Weights of a small transformer language model: vocabulary 8192.
Each number is 128 + 24 x the weight over its row's rms, rounded and kept within 0 to 255. Layers, rows and columns count from 0. Numbers have three digits each. The size before them is the row's rms in percent of the matrix's.

# k: layer 4 attention key, 64x64, rms 0.101, rows 54-63, columns 0-63
# q: layer 4 attention query, 64x64, rms 0.103, rows 55-63, columns 0-63
# v: layer 4 attention value, 64x64, rms 0.0636, rows 0-36, columns 0-63
# o: layer 4 attention output (transposed), 64x64, rms 0.0655, rows 0-36, columns 0-63
k54 066:137134122140118105113166056109121159165093123109141106139188122155183146109126100104092105138121123134145137123106133128150143080169134138099147115134139137077113129135113117131150096143140134
q55 089:124111138142139117121127116122137126121148148099176163163079112142107148158123186098119092103123134112167157109116117128171106186110145136125169124125125118175109140112142098126142103090138112
k55 076:137127132116086126121118142150152133108106122122112146127141148103143146123108061157146130158110091162151112070128139121171180135128143163155102081157118139162130099130154119139113131113111089
q56 095:137159134122123166167109115121152089134095147118144078119114121124123146107132173117115092110121131096151132132177176131102145147132163163096134108137124162131116117126146162156134107076083119
k56 102:158144175128120139117129104122109162091157135152091097150154086130112142151096135126118136146151115131159124055133120095149105123123134136136131144139155102104089147137101137141071103150091123
q57 080:116069123099170127166143150096156092143127125170108171139117147129151153128093098168137159138126141154108097172117095130131144146129148090146123144107107147131127186122113150139130103125134134
k57 077:134149085140114161105078105131143116151097127131151126096121110120103093135169155140127148114136163145085147154137166130095134097127119146132131096138098151145076107162138133123114153136143189
q58 077:124153132121125136163172104088178126110085124117149144153106116137123096115149120115126147077122126075114140164119130140115153092193142107154143073136105126140114137115117134135108141145116095
k58 077:128099109116146123145108157139121151152096155106151093079172107108068134140103106165139100122129162115133100134177095118152155169121107158132128171123121128084128109150118133133134124158133135
q59 092:142155128098130103131135132114164129172086164129091145136125120133149092098096078167117157091110154123110120112125140118086146088136117107084138100131154130148143163136145120149111140094174131
k59 086:103131164130118130121126144093067091170147116117165088091155114167111136186110137148132138120144153178122113161151114114144133126114146143153136115126165157132084132119105113090138125116125139
q60 090:092182131091151112150117097142174132122104176084135164160138110150149136137142096130129152100099086087126123122100093080106123134131138118140118137137108113150151142122149131157125173132128114
k60 088:152104132108067115117139133091071117184097128134160112113105106108145143153106126141103142170107145162130119129128116138152131098143122190142142124130167167125120153132108101123135106155145116
q61 072:114138113167127105060118136173155130104163149131139120095085150134102148151119168114124139119126106114107142152137143141154124158126140109135102195118117077089138102110131120138122144109135093
k61 069:134164120147074143128126127127142140127098115104149118145164152078128166061179112104118137151126112144100129090141123158128132093175133120112141115157134121135155168126141126102161140096128114
q62 090:090144163171129120127132138154136105129147129159097186096130120132134135108148090161112165132152102107114129069132157095123123125100094155093133105129138156145102113130124135150127074099148148
k62 086:106099121130155159116130121082137145085116094115115096098130127118131139133156123128096130165168130172119166126094136151131131180122126100156112159149108116127178157142134153088097127088128150
q63 090:124071112143105132120103114132084138131173107164111116105136148102120127136098155119130104182165142148138149100149147153157108128112139156088126127113114126128134155153126111111174081141121180
k63 090:089133147145151132121138087150164145092143149135119148163144130122143134123162118136139106142143079112144180091079163115105100126131114054130124109121109119109108091132143132144113167106126120
v0 103:168114111112134154098138097133161160163128162075116115116142141120155098138129129133105048158159112104130112113116142150133159098133077115176125147126118140151126115122127126121160136163141137
o0 105:143116126093109149069153106158106173131139096063149137126107171129128139134128143097118143138101153100129135100121144163108109090162123150129142187130132144163137128086148108118122127117124127
v1 115:163099125128168128158165146131175123122114099126164121116161139112161119105123140115164167112151142104094126134124103116076094153121183152161127135149078113144137147113122116098096123138141115
o1 119:177103090125159070139139134092190145145151128137172110128123147137107132105116136106128128151107115107084117158140144117114160144157141163143105105138100115139111116140177155124123130118125084
v2 095:133069114140127156129146145097124123091145135128123127098143088133099163135068141127138124176094114156130130122131117129126142185089125151083144163148162128102137096136108120160110134132150157
o2 097:154117147136113143146094168080095121160165131180113124156141128101058126109102113098097136134125109174136107097131117129128162151081146117104120124168130123131172110139129123124117123129134145
v3 085:103160095118104132102141166154148141167117146128131092096139128123114115087076096101144109150127127160140118184141177109114126100114135146126149116154115147173146132123111133119128105123097182
o3 078:124142076106090084102117170136115133139147148121132095126083158150097159138121127109129156152152143147132111145144134108147121125113116140118114105113112161158197115105152129112116070158155137
v4 117:087127140136182121125119132144151115143128105111128187122150124125128104101146117176082140110135135138105136133136118140080098141105098155134148096123138153124128143133105136069144142134197098
o4 112:136129140131167178137138168146129111145129084130127123118129126109105109086117129143111121109094150150114113163160151143093136086121146141163159068105120151143090120116181132083142133137121103
v5 105:116150161087134158123126113154146116116167176120115126088133101133097162159149118147105088113130124170113161121098117092151096128094126148121125167157119098151125164130110115132129150162174113
o5 108:172165160090156084102114106154114115149134120125145107122130128134104148152117133093118119146122131176151115104127144133151141073102141157153098114154162091142131115104130083080122150152103132
v6 100:102126109131124142117115096113105129130152148113082190131108102123159109151130168108089111109127161152126103147132141126171145106109119147111139084115141118103119158128146149126167118152112055
o6 088:083151167122155183117155110159086094059140094100119168119141118135140084126130111116112106158123138132139158090132119131147091121140120152126141119133147145128145141115088129153164119146137130
v7 089:117122121127129060146115119132131116136127144123123168100124173127090144164136163158169141092105116126180139141104172090126126114102153119118116121102090141161125157127085128157099154112131123
o7 085:147137109153132093158152127130155132125111150106142121114130124166098131126140139136135065078096127153156144175125093138144136147081117155138078134129122124125111155137054130105120149131103137
v8 088:111155073141149148127142115145100124112112110153172105164125118110104154108110184099126146114137147161125161154126108100102133136152151142118161074104118125102130161105092141124124112097168136
o8 083:144110100153146118199130128135114144077113147153122124101150109156115104123103099168134121116187105144161132129129147093115092159121133152150150099135127139118111140105134127099103122124174085
v9 096:162116128151164146131122130165116112104107145144089097138154109115081168101132156113100177121119131123099138114126146074099166133089107094102178148106124128155111113138140139127090127148124118
o9 096:156115169139165143138122126150111127110109149192100093146162108136092092131179128134103093120153112131108111138111123075100162159128152129108152113157121143155125138135100137096104116159120115
v10 091:128112106120106115105166164120086117107065060120123128145133111116143097113123132145148134161132118119143136096101135132123104097132160146146153099123134150163147155141095129118130097157186155
o10 092:170092072102085152138133165107131105156123113143122098094124114131114131104105141151141168138062147109128120163117133165126121130117126171126144122120116151137124099165115162110151088143149132
v11 095:185115105095144121150124138163120152123134099109077146136125091133110046145110126162102152141160120117111101101131143123122119104149126120114127136139175121129116103133165132139165142140125171
o11 091:121115111097152160115117156115100134148103096132092102183116153076124098120130168111166177149105149094122151130132099137120104134187117114123128125123140123138138117104132150129116111160087164
v12 101:162109090140200139135166118100179145129137106129140131112104182085147121174108160131135110119134124140111109153142124147111143113135130155118146090093118108148134134105076112126131146153148125
o12 107:186102107180153162147117128112117165098162109122171120087110185152080126088090116114102120132121147114115158140120124150123096164133123131140125138155136122124135130114149131128109131112120084
v13 095:137078106118152160160151140149101157131106154115101143091126146126113140123093189093106159100136084110128138127145142116080120130074102145123149111121152122093131148133130129146135116155168111
o13 098:157109152132172154170121182114085158125131112135143112149153127147069124087098164118115105112103121123105125111125117121105150113126136173122088118160153173152109137107132128119132090135104135
v14 111:147105107138158154160122131133183119122142139134155124126103195119104130082129089122119155139150120126159122111169105191138169130125113132082125132127140143103129089103120143152117101106149111
o14 111:115114150152160147164083110098107169096122140129119126144110152103125127100104084144108139116170139106129148127148139147090119158128129106081126097170140149147127179126136118149082141089150139
v15 097:154125086130119172145120070096129132111127096129132117143121112121127084114148177114076173141160138126149108106107134123106133102118137155128123155141151182132148091111147137115126143084163137
o15 101:121155092146144114123099115097094155093120118105117135161163117058149110123100133120122154120152119096115131129115143147103108142167138140119143128156127178166166120113131139091121161133184117
v16 104:123086174089140087133158157125135089112122148129119107090133153110082139126099087201150116114123102143105117156140142110107096143123124125142125157143114134120119160135133129133101120175150154
o16 098:179111131122102107116111165101160103172140132166139113119104162099091142101106139134130127133116152136122093162152127124157171124119137123146094126132127096164095128128151131103132109156058142
v17 094:138093131118157055156150160110168131111150121099099155115094154095129105150134113127176116124131099071120112105138148156125113100162131116129120119127164127117109133117124127147160146168136095
o17 092:135107111106116191146147140104134121139137116134146110118095162133109125082120151120157138111076158107088169151143109173115111136156110117112105150143124095124109132122127144165151150118070159
v18 104:088143108138163138093126132119155111157123084140107131107103170105209133118103109113129114180139128103082147173145160124153110108128118139160128126121123168153129117114115107132128141135151120
o18 102:117117114128113113118122118135125139125159137084147118080125131149163131130118179111080145136112133161066155154148159171154115105146095130149142164158117130148123128122178117094117130117137079
v19 117:160139105111132097112148147148147098120145140142096140097108114126164108131079113073152099150123142127116108164173095165159094122150183149110104114135132119131136142115144136147126120142087169
o19 116:118104121113094082135109153106138116117143119146117125125105173172155126115108124100132169166138147133114157124152087127174095154150125110101086103124135087129168139128168143172137106128129158
v20 107:137087118104156123148158143140123117083128078117184092142156128115159135127139179134158136131143140119111157153096137102088074140139155114145136148146111151149123087101135111121131137115156155
o20 115:173103067087152077129148127108147137150145134130141117146144121107130148129084163116141142119103121128108152166146143112126165157135135123151140141150097120132093093099178145098125154122127084
v21 092:171142093108101118122141131132177125141112132114145127119119125109140102165128097162163116115163133103134157163071120123080093126117128140135120122120115163176139158110115141086155156120175136
o21 089:172141072103125127104139158110180126157130107087133106099106151135133120113106182115144138122102109105167142171124122152115133107126137144139112122114118123157123144085173121083143146127145093
v22 109:129143157156106092131116108113143147122132147136136112133141132134102153140097143088108148098134141169130109104158135158181115121158128148067100133101137153085124115131133118169120131108067173
o22 104:073143132179126136136118127125120097088117154151122130151153150143139133143126053149137107104178107118128153078106118134153100157135132102094116135131155123108143152158131117157101140111118162
v23 089:142166153133148120086123135105092151141134095159116138111120148142132138151152111188081095115099125143136134161109142115136140162137089149144085149100114149143136113140120129117081170087161117
o23 089:147147153179085109099089144153166136136143092115093138103145131135147120142109149142117103113113129166147084162123111151144170122114120099171128151114155122103143120119140123085124160118110078
v24 110:194072131121134107116136139156113116094121155136171103114144138112133103086150154120142140170141146101143114092136089143117099146138166099145113134124145111153131090114113137168170118138151116
o24 103:138092152067115085124123150074127160110095143126111129122153167094127145108113119124156187155120155119119176129109109147079144176140144155109138114151120115121121117138148134130109122120119141
v25 114:153113149132136114134134118124119139106105139144114103115123117149071154107114097156156131134109144129168126096113109133132146179091153138117094116136121134189142114125155160104124088091078177
o25 109:131128120128092081124092141103140147169138143161090136159147164109132130132164093139142128161123128129159107142081124106123164156112127091088077078106103141124147144130123143132129118148163154
v26 098:109132124127150106113114128109123153105110096115174165115108145103132124092098125146126140137146140164145109107117113156147116132152162154150120076127100093093112156142144115129158089053157150
o26 100:095099107141116109125102132089135160106124156133148150137127143083123108097136086174149154146117158143142139134114159153167113136136094174160146088138132092093098123122184137144110112143125136
v27 081:119077092157145155142110092103176105083161109124133116135116160132130142121145147139146111134111130132143149161123130156162125095116120172105150090126146148126133115101110076161163114102154095
o27 082:136128125127185163157145086143099137077152129110126144124148107106117138084113106113110117086120137144144182132126163150147094148105113110104128131170127131138143128156129081165127138097164112
v28 083:099137158129130127143136107089132104121080109113146149138156125113143130107168115137153140173161134128140105079124143132110126113143133097164116106142147124120132163125129161096167120179137053
o28 084:117141121094106152123162102099129124139112125130160144078130123088151148132149113144130145171107139102098104141116179152076122118162134165123138135103086147117089147114107157105168129155155143
v29 097:117093157097168144103142131120114114129101141122127138119130144138106144115109073199132082158133124155126102148132127164134146121103099163152123121149121143103137149151131140079137141175177125
o29 097:168104147116095156097087159131134129164142091135136153107097161067109141106105134130114142158080165135134081132155162143156156101135122137133117110105120141157115128119140114100156107145109121
v30 099:161105150114125172130126149140174142123145134141145134141084124143104169093145073135128105122142155120173120138118082158101149154095120149113123151145127128143152130126177137087130149094156099
o30 097:153154150125116120114038125108147134144138105143111155149077129090137138105144125135141130145124115117151101138130117100113163139119153122100111056150123149137164135099164111135141155131156123
v31 102:141174097123122174161139135102110112129115098139101117158089118119154078137121127149125124171100129114133121134113117147096117146123136133121094147132197154153143110103154147081167113124121165
o31 105:137144081124092141138116154105107126171149090122105113121136153088174118111105173120115172158142109101141144161115116138093129110127124080106138116111121143119175123100120151123173119125165110
v32 099:098121112163131164166146108136176130144111094115158165121155131118123132101091119133120164091128100134142156116130138138106140105135103166103162095129136105081127140123101106114123121096177077
o32 100:124143133162189192187153114137129139100130122139159100134116081140091128098109094151113104103127099127139112130142167135088099131123121159120144113157135149128107130146160110125113116095147122
v33 099:112095116139133091109138121130128103116137094142158099106117137111154142085187126145130095167116140097182153143083157127140147109132119165129155141119107147160141123109095125143138144076157105
o33 096:146141110078089142145124095155131152101156128093111127095118085136142146107103109137130126086104137177146148175122141161123131177106119159114154128152115123135132121164149113102121165104161106
v34 098:107132166125178135147125172132089135112095140160154050113129145112106157120113115118097112108147121152085112165141156113147133140117104108144151122126114154096108103160130101140136133118128172
o34 100:123109129157134138095076156136123130114137175144128097125133154093114129128123129153113106110152162129097115135120159088198172142137116095153165134146124121126083111113155108103128109137081125
v35 102:114099142111161134153110102127150130154121178113104117124135114117109167124134115159106125155169145153100154141129143162110150181119080092119126129144127169084115099110090147090144136151153149
o35 110:118116135112146153128123133111107166163140134116107163145136167082130118149117112134101119128170133144106125095137154129109147115142138107142140119136121118152082167056164099067106153145152112
v36 096:129148102117094143099107116107108171150146137134175118135149135130139171196143165113144118128099097121139158144119120085134090115114140107155102162140090104158131130122125099154123181122120129
o36 098:133152132128120061118129111137143145131121131090163136116160108138124164167129175091131114115119098150139144105123117129149119094091117142159109198123131120099138099104116091130105158139128086